Each number is 128 + 32 x the weight over its row's rms, rounded and kept within 0 to 255. Layers, rows and columns count from 0. Numbers have three digits each. The size before them is the row's rms in percent of the matrix's.

# layer 3 MLP up, 640x160, rms 0.225, rows 287-453, columns 80-119
105:199144093140158040145131168110114097156119160059102078145175155167091100121093078161064138122068140136099135089126094099
098:149183120140172028127124138104177104126099084155104146163148192120169134136112156078128155124111116134114143103143119121
097:108148106150155086083148151113151137136090082103125166136064083151079178091087113145138124140127069147174082122111093142
102:093143106135115055126139119187100146136164128116082100122060115069134143126129167165096101139142113129131182174143182132
088:090122175109161056140093089186151179094064080125135122167138123161076139141182080097143111133125158115137171163138142152
091:163150084176100155103065146145091116120134149122139098170119091166129127107119169107079132158102134137155140133185204094
101:163088112086120089112156189096144120153124140171172110154124097165053167126180106093130138156130163169090123108154114141
085:090167158117063079166149118175124039174127158108134145138114072138101118154154148104219123142131179197152137103123160144
099:069156104126088138151119184179127159140176117102077097100163129173138115149119142108148109121186082135143154093165114121
090:151100088151157086110145095122177175060127183113122148127151025138080084145128124101138141089075145130152137179132140147
127:122103135168067086121073150100078135135160139089110123152094184055124159126104157083110096161138108171118135135145148112
074:116131094156105151126106178167155142152156114104147157154115158207136121124160103127126144071126132125191198109146139089
085:082107146119077127123135139138164129074133105193109111132149118087142163126132163159170137101114134087170088083069138114
105:164140109108142139122112165133101137092122190199110124146156049060124165135120103202081120158127161150121136131134165138
117:208142126115123150103087162112087117102103077164098103122124163123148085106117087110084148142121121122103105134141089117
105:127185114132170116122083092181178073153135099131150163138151116161155120163092127121121114118142181207141162162152083126
110:189087109092103091090137159123054119115155132158133135172107158138161141131172170134085080157113122138089133110168160143
101:152141144100152128116101156091101133131133109121111131173179135090088132199095152127183112189067120176116168116168148099
090:098116137128136112127128093149100139126084133145193147209118187116058129150164120151140153121088107094102083122072186122
105:176135097138121097129174113097112164166197097099127137163127117125135162105193133123113164108207115181094182114132131184
106:150203123117098164084138133167136151071121104148108140105092144073148131159102155117116085089130078094097099089120155146
107:138097114142201144132120116138105101147093179067107123193111076176128147150121087180119101142109142108142144138175068144
101:150091120086113151057141155130121111097142164126115122162136175119141163190116145078145165132198151082134125125087108079
101:195137096141091102096096083105181146140124119118196167122146127106058121136175116145088136150127116174105082110143103110
099:113136169107175098077111110165142161079124168155145094135130104120107165171117110037109109123101141177113159102114140123
097:101157143116138047134126096196148156107111141202143092120126112129151121128174110051105140114103153126116129123166135166
106:171104141115122124142146159125111135119127143105148186114149133104093121133143067119137075109123120176140114173125138081
091:104082134159136130090089159102157171162146155106091127082182067132139130147124189157162147174095115123106083139136154108
082:137136126135090190169180186108128192083129149073131133135071184082141201085118098125134122155130117080133164119079155179
107:159079078115115127098108141110144087149134143135097173195093126123113148113042070073098130101149154123132202112115155108
117:134085109106188145163107161148114132142138087134063190098179133132148112191116145109186191054151114160141097118114152091
103:128060100126114127091157062130137126164126096132191148121138168111140155093161178078078088093179161090089149070141118152
096:198134113102145114133088143071177121149059133106120082128137092156071075155108118143135129081105142132147172095131175121
081:132183069136105148103168152121119094077137190083146113130156124185105129131209125103131130092096105104153118179168150132
097:143149128111108123188141118155106164093148129190149135138089156127116090074139114151098110140101092105122116165113074186
083:109127140119125111091160109112109116132126088087090175124130141147144117138177096126099092139036144187176135086095098179
103:131142141114082136127112153138165130102124096096152128170114111107167086116094102143177110053093185157096143095142116179
089:127113088113145139122112163099092107092099125126160107102149118150126097133084157093098089132125107162186114192081139180
110:123132134189109059098074180135154126200133109112111088164092075162138081125098135134189083106078146141080130128127104153
102:117105083084174121049113125151123180106134124099138143169142127107122140080091149105169103086126106116074200187069201122
095:143096120137117157187118116175063164076170168120144121153117134172098070128155139109106119132131110159152136181132089074
097:105117085083121111105133049128197110196083073150083101142201101072142098107108159170142127116102177084168091117119150165
110:109140179121125060124120118145088104112108214088041116129116116138113108155047087071134112138090148119106132085169072137
097:089141116130109087096171140144135071170097160123118143126169100145107125161145137172104136159067108126131135108127136107
106:113119124093136147095177112140145138179073150088048167077196111097152174122112170123089137062091104143125102125173160103
102:087165138110142068152160152134140117138133168144104178175092136106148171098122098191175111153148144094108110091139153219
110:107049113166137158171143113216140114106070155123116107171124154131075118112152170154142134151082134158094094138117156136
072:103078139092159191132131093062143064120139106078121165150113094143031127106154159129145091113147180122158151097124099152
109:138122119123088096068133138190078128093185108130166121159109153120159161074027131123141088172085178114116091068144130161
095:087067126119131126097091077108152174141128064121132155147034124125103150093119141107111113133116104097117200103083164105
088:112070101095126168155095190094200034149158187102162080113202091129131083133096103147122117188093101105145130134143119163
113:156118145136108178157061080106123140065146119063120150163131137148146163119078127125168153098087181093089177157160172129
122:209144117093142114156151159098178095100092164130152152199122058120116131136180165112133124120149144144123113045114107129
093:110121164193128089099155150154192115201078145089150071131133093141113141078151118140111040122151110167113102113159124154
117:094170119068119120186112134126163122140117081121139118106118126193114136125126145192154097147152193182081197118153154145
100:150198129119144127098157129153206083130154107110185109108112108137089147104182162164137100153055118120191100124133079151
120:155170113142156063115115127131156135073155143154130168114135117183173110109122148103185151143145115187057175184142132091
115:130106161142114110178105154094150142132109162129178097143037147141164178128121171122140097144100116114083141212104109135
091:116183123091109101095119130136108134148121124062119153161117076127116147211077179107125076147126139112091181099117058117
118:084114111100118110113094096165120099101121078134089115159172123157124107122111090139129176073181138156137136147061132097
116:084153200087138099133113125135140163120178085193158198158162109131182110086089141159137165153101162070136146165147174031
096:164136123133137071067137106158127165135148169115053170095120079159103105159060093100122160159140161090092133133152219076
106:088087133105049112094139220152118173118115112136120123094115132115091135165080128058111120148154160148082104122164131151
115:079142124140107058189164149139150101186122099168139180107134143123130088060146153122154128143095135096188112131127099137
080:094109118114094126132087121080080168157133117134070078151113168130115143141115147163168137102091124172119163174130137137
078:108107090097123140163185111181162070130115145134092126097130136079137121045084121173136094138051158116083178166137141149
097:144151123129228084131147189152054072100187127167118171112139090130057103103106098120104181148111172140139149097048168172
110:099146061148140125137115124052093131140168165129151077175200148117111103095158132192087054075150129190120153127154140114
102:116162146126168133140090110183138176121134165114099106107141166111176102159117150069123088141102145142144143133115092125
088:160140183096142148063087136105176161115183162130123110161118115130173134076105140142088088150135126181163110104156150081
116:118125202125130105114072209157091117079115132174157059142169155117102148144174155111136089099094185160156096107160103126
100:092077128088151099138087149152119131130129126162117067177138141175149128136117196098119119061107115151103089107197147135
103:100179087127103133201160174140147140138158119111161133147125080159115064065128136094074149161180105171111124189171153116
091:128079131108129109095117073141145111113101106122151127063188120137097115150116203112136186147152107169093097105056121140
079:170133171084170094172139148076155093095195201106129097158187115102180131103079174128128108095113138143133128161115153093
122:064169096052116095103191191169123150173128072156076109135172143179092107167124196131146079145156109067184118092123185154
103:102148113142157104161088167115125120159154072119125101112142179137083153156083124182124121162115092136080145125159117174
104:209177100128157129150104192102093108130119088113076085104083140089119150147100113164168157163122182115106110130124141121
102:181134153160144147083112128116206109119113163159176100187206121158087104183115108137174177133137082138085124093130115155
084:151198169069092146081100170103150102098165135103077163160119135146106095104100140147140143175147167156115174138186156069
093:171224134105112065153093098127086123091173113112130116158090175076117127128144100121134096067149090097106096177134111131
114:079118078135107101070135128103195201119111112106131188113142136136124096095109193130126119188114134113175118097176118152
112:122146136074113106162126111181130100202116093159139159149091062139152100128108108098071157131111152116152157133161129073
099:168100146118146100090122149091163123056156089130208128184132089158137137047129156145121113123094104081115137127089150128
116:146107163069126172122184192153117131099132110097181092125130181125089127164090172128120093097042157159145103170145141025
099:141129145132173067141133135086105166116149114111150122119127116126158103120104174116103079172095139127102126134172072121
096:100046044130113135131153070163147103115079110113110152117162132164073111089141144129149122110154126160134180121190116084
108:117147098143164069151114151081135118172112158193098106147152092145118168105139109154091128051065149122134146153147153109
089:130095118118102110091148115188119125125112157164178089146150135111065091093112121076127167112083118118120098108112110133
073:175180117146146110123170185124173133127079157090168122141130096123082151104152143102094118140137173186166094144164110159
104:170136130153133147127174127153127112159105111137086176100154138125119126132094127122154128124137092091116101197154156164
102:092144089167128099135165188123111151120090122084097130112095168147135225104114161131150173165105084108139090090127110128
098:167148192047106104118094115124162166101165177121155167128141147138068119115125128142106116094074096168071165082175095135
110:109080138108132191132167150099132141159132108131123153140152062218104098126141149131083164152124130120071107125144060100
095:110080183091164106153154149161148120112132072176143088135124110163144152102105180051106122134119127108157150144122121139
096:162107098098140061091120172085098158145064175093117119112118187121135176138190165093096068164104149148111128119151119129
101:141050093112116114115113139124072157140133182147129144118116082100165134138160128151085078125127162156075175171142136134
110:129160035167126136103087087168160143132151099184160155170172134128140089168086093065112115102136129067143152151081143123
106:177096112160127100167102125126088069094138173145197135182182081129126125092118114149083166154114166125105101137152161102
098:121145120152146113131127123129068110152114164129088143159136139127136145122113109099134155191105145131182077165141133056
094:172173127079125087162138125159060089154124175106131111149127055158138153118130104115116148127113100105085138149199187205
097:135093134120112129111183080108094113120197124117163166126138142122113133071129162131187139108096122104134144079153149137
107:104151203153110124152096126130182176116115109161106130099131098114123127137127098185132179071098127122090130147151138074
096:078079145117123136117098150194122139141156154116103150188137090118084072138159132175139082077087135138171093086164136100
118:174104067134106116154165101099118136106122143157126165159131157152121121123161124116113125156128191139097139141176128136
103:180136212156110073112123144132144139136081091146149151146180148131152151096115182128088121148141135127137127137101082089
096:170108112083106164114066086116142156130092196121108060154116191153123122100088073142116106113135095169158122116143135166
082:151148125117090110114159191098088092135196168105139109182145136134136141133134140193121101222147152130088163107167160062
100:207101088122107109117130114012195103117102091162099149088122089088132129158176102114147091156104148089104150181196086078
094:150128138136106130176114128135127181070105124062149094111132133151147127037089098158124110149052139103162181120184168111
147:156085125138152156113136137099161134130120099148118120156186174162161174196168078145089123150145097094146081112181151152
101:067049135110146102099112122107114103093130079093162158170122130153152143177170082129141172085099163114183045102163184122
091:089140091121103061180095096139159145146126188093159106101143134114157128200141092112119055140194160125079170119108151076
094:143128131181130135115097079148097158181086131161131130143112138135148158141111120149115247147137119172168158163131126117
094:086105164167131135102168052102179153103173118174168111157110103109107205128090193132115101107166113153097150082111116182
101:158135069169100083148157137153179131163106143151106114117128095139126123162109160130140125116209095102130127119112154080
123:179094093132127116134114096083039104067156186149142116152040091122125157119122101166165116189154145144089132169126155140
110:110147087106116075099210181166172078171100137191102155118085052136140149115118092120177087085133123159075145186139119121
085:136073072047135159058127104159141157123125128155118095190108133123124079125069119116142076096094106160110119138166142168
108:126128111064144126144147058082113127115129088083084115118094179090138183119086175136137151139140166083098181129126120136
104:149155096174137102166107107128111167085147168173082151177138145133182144086137128153117069103080151148145175118181092086
103:178109129113125196118136140092133115155177172113171100081140137109082151050137151108144140112117106154130157109075130105
057:147063126120135157142150170110131135107131160136086122115158110139127117146116132116113129176138141135120167118108154151
111:109200119135132099135142185097106075110193197162143122115141169092150132079141131102139143158102085158103104130152107138
103:136150091093175132192102163169104146170155161060128131108177133160119123146159195109163129144142172192103139119180115125
094:161137117117098162113129113129118091123127149099176093163110132132140135085160230160173151060170118109126116124168139111
103:131154082121163087203130189175076045125123134102173101101148127115096150105168166099126195141103111127162169087161111124
075:107155117112100125074084128073079128114157171074142135159137078103160115141076131130126145106129114138152149129129096141
112:112136135109138159171048172174114089064071130102050148153093168110135167124145144114107160126145102147101167102127135134
106:060137126134131134044091122140063075174132148079067124118114162119122121097142098126130135077146169118186129147114189176
094:190152148093113156128143126149083109175131138088093087130090111147129154075135140140147115118155189152091166110138104121
103:159111077138124095152105117139103127107136129120127118105141065140112059119142147114113142120080121117065150115106159119
096:140111177116092109157130160131149163097124116142101128136116069132142148146064119144139101152153109140117120115085114138
093:085165131169157132125195136111206160145143134134177174129082069180137169116166136104136115159114135147042157163148149115
099:175110163056169094182145102101118088122176148104110081104115093139076093091101169150069140118123120138195197116139115182
059:124071128155153163132144155126183167110102133182118101117178178140135150100179130162068155157068105138101165101147132090
110:090151201103080169110120046153106144052076086139184114121071087075105120149098171105091144118172199091131095065155173178
122:101052105094083180092139090137141069136129090076123171112109164105129067151121141120117123120132151107155142075092097160
095:122119069133085130126054118136116073132121094110089120141056106127130128100132168156110118160109100192150157172140128133
088:122135120128165088098122133108129195119145164102126172165180121138135140085159127180082180119167150129107110152130133069
118:109148098153139066103177134150128106159125160188151203132121060072122161130113096145085118127149084101099137190108138162
090:155130108139119095139159131092142114186063139080173134152157116123124097122147067090148151186130114080175094122168148140
092:122119114100151141096130151200124114090174158059159072130162109126154101165128137103132093158108131124173156072185118179
087:126108169135117207105105129110142129111137176154126178078158161114131095192120154101132125138113152086159134078147139110
106:132121109125181137192150160076156103022170086112101113103130178131085103101174151117124120127095176119177062074096091145
109:095150123118149153086170141129112164142214188138161121218075061089146126089156086126060110132140101148121173156142107173
101:106126112114139104185161118117063149117141177154165127132053149145185167167114173134120102118133109119100112178144146122
067:139162138108124107132150102111156186144117132116176100201086125195127160170108084125084111133140157180071145183097169152
081:188051162032072130122126154144151062128118152145099092147145130149089134092116151119160113147166156129099114142100159164
096:143161100129133121152105100127162100212147096132163113144143176138134176109106095158130124137109186151109126128135175153
120:079115123119065138069085133119116148052172123153119105079131200095158087114069154136063124130141085160152141142188093132
104:171172083146047105119162143124129156173180100093101104151151038127098094141094126096125185153118136116150163138160120140
102:158156137102142154137147074095117124135077125093102110157200155187163094143154140160097112125094150166167106171150121104
119:149066134129128119136148147122135134181125115086131166155126073109137186086122160115107110143069179134128161112109070144
112:101166144105111174164149100125160180159139159165125136145135166138103154161084127204174105094144158105141036123119137115
098:117131100184119184160173144141088137059105091097130099132095134126087136135145055182074118141186184118114135166215130068
106:087070136147130094144044141128131133106063122145100129157144096139116107126059105130119157154195099056126122127159058165
105:154099148122108206181098113101071154079106111127158091122109191132150134114154147086068122130116146149148151094171111172
102:146089182093170104156182127118147172117132051167081152151162169151175158188123157099142180138115106127151089097129163059
090:101174110152124205143172108161087171101200116166124092131137113183153177156101126106133128085107096171103079137127171070
112:153147049118055141159155172055119098183149124088151127147117104105109141104133103110087141148128111155093178100130182143
083:191139182071114202166095130113130146203108176058118094167051125139083116118137119152168114171095107178212115128159132144
077:143159085115205107080174128120199114139127171165131217151188115134117099089149103169071155093104141119143089123133158112
103:107122108129081126128150100146178098100117116181124151183144143167216161161110125166092181088082107183223107127097148106
095:146114061071141147175079131161194131111126118136130060136152109187139105180129122135143091088128148136135159164104140151
100:112111132149104123154085150178145067058160126153174141107139149180148105103122119177085135106115092082091098141181081139
102:102132190109062154161128103110112217180153196142121118149121114069166164184086150135125125118089134109117192171124143147
# layer 3 MLP down (transposed), 640x160, rms 0.11, rows 287-453, columns 80-119
099:102080150129131074128130126165128115159120100128086123149144182195132180076090158091087111126130112163131185131156140136
105:155178115102089118152170144089136131163092160160088110171093149096160181089134153147094143102095113133141106096100136121
103:114133145123065129113143050096108157166162193123108132126117107141119162056167160132121118129134108145165097094102128155
093:151146145161098160144120128094086148137157135132140169081168105100111096137134136189131138095122178178131129146104160169
098:109107115116152121139163071136116193071114158105109128168157082132135044061137108163153113136146121119160175142177118149
088:106066120082073105140147144150143184201132145083162069123144106104112120060137083083147121099132149108161101164118141146
097:079152115122141123147116149149134155126146110076148084129161098096143169088142143173100126169139117162193134083206113102
078:134142171157123121101107119155150161145165175081135132148128105168157092114159155140089108107178150129126047169191152114
099:147093160160124111106091089054084158170173146119169079152077141174141136123087163098175147155082160140121113135113139134
098:132117159139125116119179116202146168141128141164074105176127111166136087093132130128141129137093157069181073155198155124
119:126146132098149170118097089111125173113129180143115162109150078159129141153177165125169195164118152176087112110148139166
106:114176125139138149125116143133128176163173128149125145101076153135154103110125117156183122118144139112158155191144143089
091:125130110193159107123113146147146126108132172112047138111042103093167095109112122152187149111115108118177153117138110122
099:135074100063129079115089106122101115101143094162101136108134177069145161158160115106137154124205135129149114141098134127
108:097109145159173145085114084089115225120174112147113114151140142143127127161179080120129137084118156126131070157099106130
097:136091187162122118126125073191097166150132182141128088157094090112112154134076099081076152091072108107128175104085115120
110:079089133165098206139078082078185161118083097125165038113086093116194145097109149157109112106160171127137127116123117166
105:191063141138179186133147175119118125121147093131117131151132131152138147134167103201141157101097120076116168141122067126
095:149137148154175120167110089180152124111113152088139096128112137192093086074113105098125151181146122069195122164128172144
108:134148187102141207181140177126174123119187116174117110120089111167094134085113104126095169129146113182179133165092147126
098:098105156155110114115110046157149113127170146100107127144152234147126091187125112028147176145181070099058098102169118143
103:134126143172096183215102105100116112105127186145148123070125131128111092105152133144190113123125149185127103112073125181
101:151147087137096109148132159115152099148102138098099121134122111115210121131118156066022133140129110091127125156212179142
096:130116162085188051157106120115156109089113133122147145155111147102114143114142120110098086174152157099151092205098148170
097:159167121092153200101065113182167097101072185119079161098065134162135083164145118143138077153168107181105103142137165121
084:161126121079124165155123081081112081157130147131133094143145120099169083122097163160147121099116133119074123083124159105
101:138154130139081102123086174171158104160101184098100115114039125151088145114146082105155144086098169129119163114089102092
094:133152126104149104131158118075109119167142120182140075101118089167174098149141153153115121114091148156147149180156171141
086:147126102103092122089112134192113157136150178130080175137066070055124151058120113138108152152108129164167119141130133155
109:128141145156104139132140154089167187069144098100135129093123102177131138087105075117060158201094100105132157186121128073
116:166113207119133105091136176078086162121099184125171079101116124108137139108134108145130189189120130092131137168160153081
117:142047110158120141096164149099133128128131116176126140095085134141115125061206118126143180085180133134134151170108120171
102:104145173157129119153115124111055159059088127130114162114185115182103135145138066109175180136067152125079170103117130170
086:122110110128136125120186088155167102083068182090146119194136126089106138147157160115158173174101186150166116124145102117
098:152074080132164089136150128125163128100106098155114107185186099106089123140121187163114106149126117117138160145101211118
092:067164199192099194132176134125107085131131127132137129146127131113131165133160064101136125056150128146121181084093154060
110:152116151179135093139126132205120162130120117084164082177131095108145111110175110175142176098115144165103132132074180179
088:116122109167181085127106106118138162146140150115105143124119128096144128123108151064062127174146141123154141144093178118
110:145130119179123094089136155087205064140148144128067171147130144086174107142129124163137114190135132148152115108157139070
105:075132146130035114127120171110147130159122182145139086114143102155079114137148139087117065149147148111136164198032153117
089:117144089132119207114123167126145151072118150152085171119132177137107117144093125222135138205202117117110129154157238108
094:105119196123080121179147104111173145121090149095129160126140110118131119098187102094133184162125134143156107088146161122
108:124146172141148189102173105087117124094203121133178175067130100160057151228143095162185082162050127130149083124182181129
101:127173138104102100115188117153140136137114123088125132169067109111168091087126149143099138089107156105158168103118090136
106:125124087113034110129126182136159076088094091157149145101138134164169071061168142175156105102211156107053121162112100135
099:160152121118125165169135097105192179152124116141100179065158082181122087117166108150127101152152126074152101079183110155
106:110136111091096076109170176093146164190084205117144220123113054164134137094107095116094087155127172126171196117103205113
076:029080117135115130151126104099115082089150152107155127112127110091116168140098102057154124137150158091110096125131101121
118:129103103164152120058126170113092161073146145133116141123086162085116140169142135104158149049095136151130134115143124119
095:126083175156178129127172090197115104139112099067079182154138191182096144150165133141122133129102161187112175121175130151
087:131160160118134130095123193114184060128168144131141118111096103082120135082135148125157146124144127159080099087157144140
111:097144140111183107102164132164122110182059024147146083148111182153132081110194108176125074170128133152124198148101135152
127:143141115145151100155111036095052148176168125171074079153152090129116112156124173142083150124102164176128171137147110137
089:093106186056061135139136082095132079147105159104169127128108137089118129142144073150161141149126166069155106115142137102
116:099097212100122087149153107071124106180133154117123121135149097168166124129168110145126106118096121149118094133120116095
104:102102108174113143185160088157151111062132089128090139093114106167143139155121156156145188164091120090165089136157143074
114:102121128153187204128167122147152145127159159143151070134177123127176078098127152116134166085123170073120145090078115137
105:107103141197114176170125117168067109134169080094131167082068121097105121108145148122168138093060157138123105100149093107
098:116177123095170110128100151138149035192110159122130137129121112134104140167163149151122182164095097119132142150075122104
124:098124109136143138160090120062087111130124118153132115103128140134129074120138112066122132138146154088159085099151116198
106:128091200186146101099100105197074069117088180115119095153115204104197081135126125132122157148139163023111169141120159144
094:119149121078076127138076188085118102125118121112146122092161121064105147133142089149136107114116193139085114194093188131
107:137098120159153139158145114086161105135166066142091116094134079134122091105133207137124085121148141099153162133164087081
107:111116107114106162102159126109101136092141128086109165179104122156109132187199109159158146142114108140135172136125071097
083:111139151128145142115144149123109097175088074111064141111154135119153184103105139091158092061063066125191111175125137155
086:113079057138121142143115151107160122103163085126108170118163164048115119110157185173097051188116097148068137107138112105
102:156148128192089140184126142057133158145083106184114222110118085151140117163106158112072117064175138118190104124198107092
100:112183175050102130188126096082157171075125136138097090100125134060115063137187144156157152103167042168164139121093112172
114:117102112147094169082054219180138153115131152094137172124159159088146152125093040184158116127138103181165125124133122059
086:144156122104085144118196119138106167091103194157145071086121132170106109118192133079139168166100157089113098187130100126
124:123165169138096096140071118136132130103113161132133131084136199106143104129118085105103100095126204095112129084103103131
104:104097134138111119104178142118157172094125143071146101108167095135109135152122089183063100163146134132090130181111177130
096:201103232133182080175123136103159161103115186167108181067117179114137088157109118120126126139111120155089140138115104089
086:101178129090152158125168128152147108089139070151107043135137172137167153113164145134096145120154160113082148153102133104
089:162067110085110132140122142071146126166153129128158185196150136149201095086173156153187035106093152117081165143132190130
116:133125145130129080153138104199073134108156182124101077106115101158199117103107149128131135162143134127121128166135094108
108:045168163106169127157131120106102131153126110106142107169153077137120144156155157131132169102107087101070155147117130165
108:192190097113103098157138153164117139099082117142116187171105163126086082195134156135081100137137130094118064142166103159
096:083166121051114122150102107125037129108149127123072153078173095111138165174125107145115177150153144090180181130105106137
083:175158209118159141119149087134094133202141143134128086098145112149123121117178088149125170152172157093107121101116126136
091:098134127119170107110091051074199098115170107146126115122150130095159083144171126099155124123174084161117080140115109152
105:099119216142075145136126105135102079066163123107108143067160130161122074152099115113161149104151148129126092152091151202
114:089091156125134141113127095150145136143141061143148191055109092124115126158193102136083160159077100066146094104128102094
092:078120149103182101165134088136128101143162188063086107095117172172128154150173159102136115107151108096102180143145127146
115:195142150093113133069094092151168154127163155136125118111114148074156090155139111063141109133179073120096108137077154187
094:186176146125134158111087170160111120167128107148159130113096109157187155077171106189097089119118078135149079116073172045
097:155109081140076150105126130157117106083104198152160202108103166140074171125097185186141125091141127118122118186154149140
119:145130189144129181166074178123103136181144150148157183147146082132143063141175122123114083124130135145145143077124151131
087:091146150142140156110152107115085103161129161142130115151168183100139084096156143019123096087124129178132099086108110155
081:164095104145126113136111086075170146136114130121127147155108111158116085155067114178098090207153142141083148167112177126
099:159221135143166165111050143171077115106153079096182128142093116151121127144119129121110117161164139138133139106104163134
100:113079151166148112166139076175173188147184162115130145119115089102071148158144200086125193126109077180094160074112121123
098:131100163155179101110132098192162134176123148077149114178142108131137103108126116067082180175126164199199139122124164019
112:075168110209150088113061058195082169132150205161117107081161190133209094123130139134152171108196123136100168134148108150
105:085133174120109075085179141081127150116119124141191140123188088167153114150120141131092106211105115100130171117140109125
095:139121116066120139101158110109185189102102141147124144094161088114133157106081114074114195145157098090114073106131152115
103:133126142114082133168146067125139187132145172087102147132127119155117118089130088147178164113166119149130118140144120128
108:169150126146136116130174138139148161121106154087162153069073089126137142113115076148114113146137139106172141160107103120
100:144092145126183122124140095145127151127132090075132152153108061101124084114146167067161115125115100079116096148126135147
101:102121120140102111094123112094204150115122094136103121154153133104215119068119104116185055175097141191110079145120161204
096:021109126150128137110148112097174123144140139141156128133142190138136145038173141166127138153152128125127113185186162082
092:111142132152135167118165120126139153129145162066099124121159102110155085127139140155113119108101117149217151051145161116
109:132176136102131149136160147146132054155109125187128097135125118131099119151139180205109129135165145157116157148103064139
104:112110128115134099109145121095152149119136136105128184147160039068137134087175064177120113135148154089178112150104166101
106:112080132132128103145106078119158123093090186134090109161110109117139114102126100145098120064138159165070098115191115141
095:123131169137116177113161117122108156075124162098117152155110147127123166150126133141133181155130183145118140160144133086
094:114126100095155122100079078137125169123172108104126069154146123120214091112121133087084097118150144176107099149081170095
082:169129143175162097154088143178118125088126112108131168132142144154099088166119138061169111130112142147141135105104074099
097:086146065072117131109153119092160114150097084108111086148145154098133159090225110102107113077194163183162141142191142149
092:143189173112167149093155144198109101052135122166137128103093145138087105100188100099173098145171092148089108181138097130
143:127097132136189152141081159140132130133195114195133082137179133127124123157148143190084128200160089141109141119104143149
097:126151128110156191168181084111120127159152121165112149160094149149126137134101165124169159149134113129097120135198118144
087:134180126125082129135108085137119157158111101098124121120114062121117090089149135187168092137165125118109106115132110054
082:112185103089134123159161125140112120120118113110114096114104083187142170102114096147158121102111156123122143084121103132
091:131142127169097185137161159153195113138167092048161119170107147158078172146122109176159096121150125137189168128167094133
103:156126033109076111129142148175153100106145127119157125136101152126130133102168114095165079141170174165104075139059059126
118:189147194095174175090125134174155118155100110115191153135146096142161062142201109055126059191140095141140113122087093175
095:158184137129155100126137096105121174112196100176113149146118152110159161109132121121109157097111085162135193147161078165
081:076125127129207113138200077095116140127120107107144096123126058124128141095190077088122149083112119151174092196161107115
099:092170153164122182122094120127128180109085120159124138149118132109147115129180111165121162136121109134170158081176079121
090:100125164108121153134137186115151075109101130109154119054106124123085128179134169124121154119093103151095164120069096195
091:144156080161087109100090079109113161128117149087114146130099132118159129081129140167150153084148129132123090140128114185
052:131140113114078124155145070103100204121126136151082189123136123113123098156096076122115117180196179147125150131090132179
111:079101165171060093171099111052098133121167088146081099090171125142161185156092174067143103122163153128145147126122096189
092:086147129129149035065128104132159137107103151216141133075108096149165168122146094097132145139168112092094142166135162160
097:153091133115133098138077079135103154134139112144167183162192170179181133171082122077130135158063116234176104154143104145
106:088055168154160128116072050105114150066125137162114102115148142153109109053072112118093176171111074120171116163104130079
079:104115099157188143095128159164138124137104128127115140082150132113178137160183148117123181127125117072143170143159152099
117:103089073150105096183146116172127091166153171122123161168174102166171127159137115162160100079109089147073125166189102126
101:139089112147161116132099159111122153117133091158117174131138093146142110195151148156150192058103087146121154129134111087
090:129128197096142113081159151096089135137194146118139090091143093157113104105154120176143118171125153142140136112130162118
109:103155090111106125139106119143153098142180156141068157083072158093155089103175122125116153089073128150164104148089136146
121:091106148138107068218120166053152150065114105123103139105059075181154145156103120172109125093132127197134082096066143128
087:098109122121096137135143080134181062102114093108074120118151087124151105052153107120125126149086135158154181129096090099
105:114120124090126128174136113124097174126156168133071144095146115143082105074191157098130199186120122124138126172139112175
058:142184157108128121144067121175096170145143169048143128137090061135143103103101117091176067103065146129140176125100152199
111:084145078147152095168101185187092187137100172151074160138147108143162139114161160062151101118176138119133142140202104145
122:128180085140147119084131116128107150135103167146127118139184090131073177163128128163111182123188133140107102192143109060
093:113064154096144105127110127072198154154129161166170139073096137137097190177138039107155085097117105114092130097071155132
081:086106114136138178084154087146209108080120115165139089171132099130138133138165151148147127140091145118205120156148092126
112:080111102077137090115132141111113136115071114211152128130104114127116166190060083127138161144070100095156133162164143101
095:124108117198139117139143154174108169145109124088116162134068098148181146100185093119172089092099168181109128172170139145
089:069109098142181091142137116149174169132169081089131115098162167130146079075123116132149093165164136178159073170117150135
089:136105121114115099139121120130153093107152122099128139117117102166181128086110163081147106236125173105119079166106162148
107:146076132167160150112093115211089163079118199142108085162090150142104112171158132097136123114100157107174121093124125195
117:111136140098190167168095109115206176143100188156092145125196100159114121145101087157147180158150127176151120082128104168
110:068117118109102201085147096103120157097114140150105076116136184081083123107115143123118083144143110172161168193147124138
062:173184156111170100157145206153130089134147138155100130119182114132124081101109096178129123113122112165134165140174084130
083:172154103113162186083112126172093156218155124141156096123126216135141133138173125097132148095076105164135160111105133140
103:152119143182124091106091096146130111152146104054130052167095113160120158136133031152159088128112177131112081148118118138
113:181142150131120159169169160136178077145070126095177110142108089122071171112154108119156191115173198173107011174042072132
101:119170153109169093110108121128113190088139117132080123099115164114139112112233149143133147092170125190124146130119128078
099:151081177157091177125145117080132154109162169139140105058134089092159101137077119126179152185124115073135123170090103127
113:119188093150110094125170097088157112168093119140145127081133117128080124141145121116148069172099133179144108099137153229
118:110078068144139135099172164172178151113166098146132083120152123124071141160102124119092108127102147146192106121113075102
099:186117116158203182146121093134149157138141122127134129088141134086116105164120094129084136122105082167084110092086112137
106:124107111138077175142086182155132108123089100107101127132104110111139164098139145114096075127132117167186147170141172107
110:123140130078164180139100109196104172221146177137142170137140130167124166151158082135157124148127151126126087115165141104
108:120111149120109110107112108150101129065191147119191104105134153093151114093178210118135106136169140051169135136164136139
088:145108119139163086137134152094159162091111180147159099138183097134202121154138212132109132159096079115150125128166107121
115:182189143152110165169079123164107046092099119150134170098150145071111158126123113172090170137111115141131135117149134139
082:114113163103057118138127165117121137109142113173170110088148073119120103104129116164070096182125075057118145211102148139
079:132104130125141107086170161086138177093102101188123090145129134130196128146131142114143105142143092138149163114121118139
102:112152102160141134148121150106180139131141113119175129175154111053214139176142089138078082052119127112155112102095103069
101:096089133216117123208118119127169121152128093157109110114140097163131140108137087033142105154152146115133064125072131109
102:135179137184125146118145149116113107103177045134134099108136175065149111097149079114121143106195124124166117082139196103
102:117109121072123153117169129191112101164155126152088108115184168128107128125173158143158134181110120091088102152104087086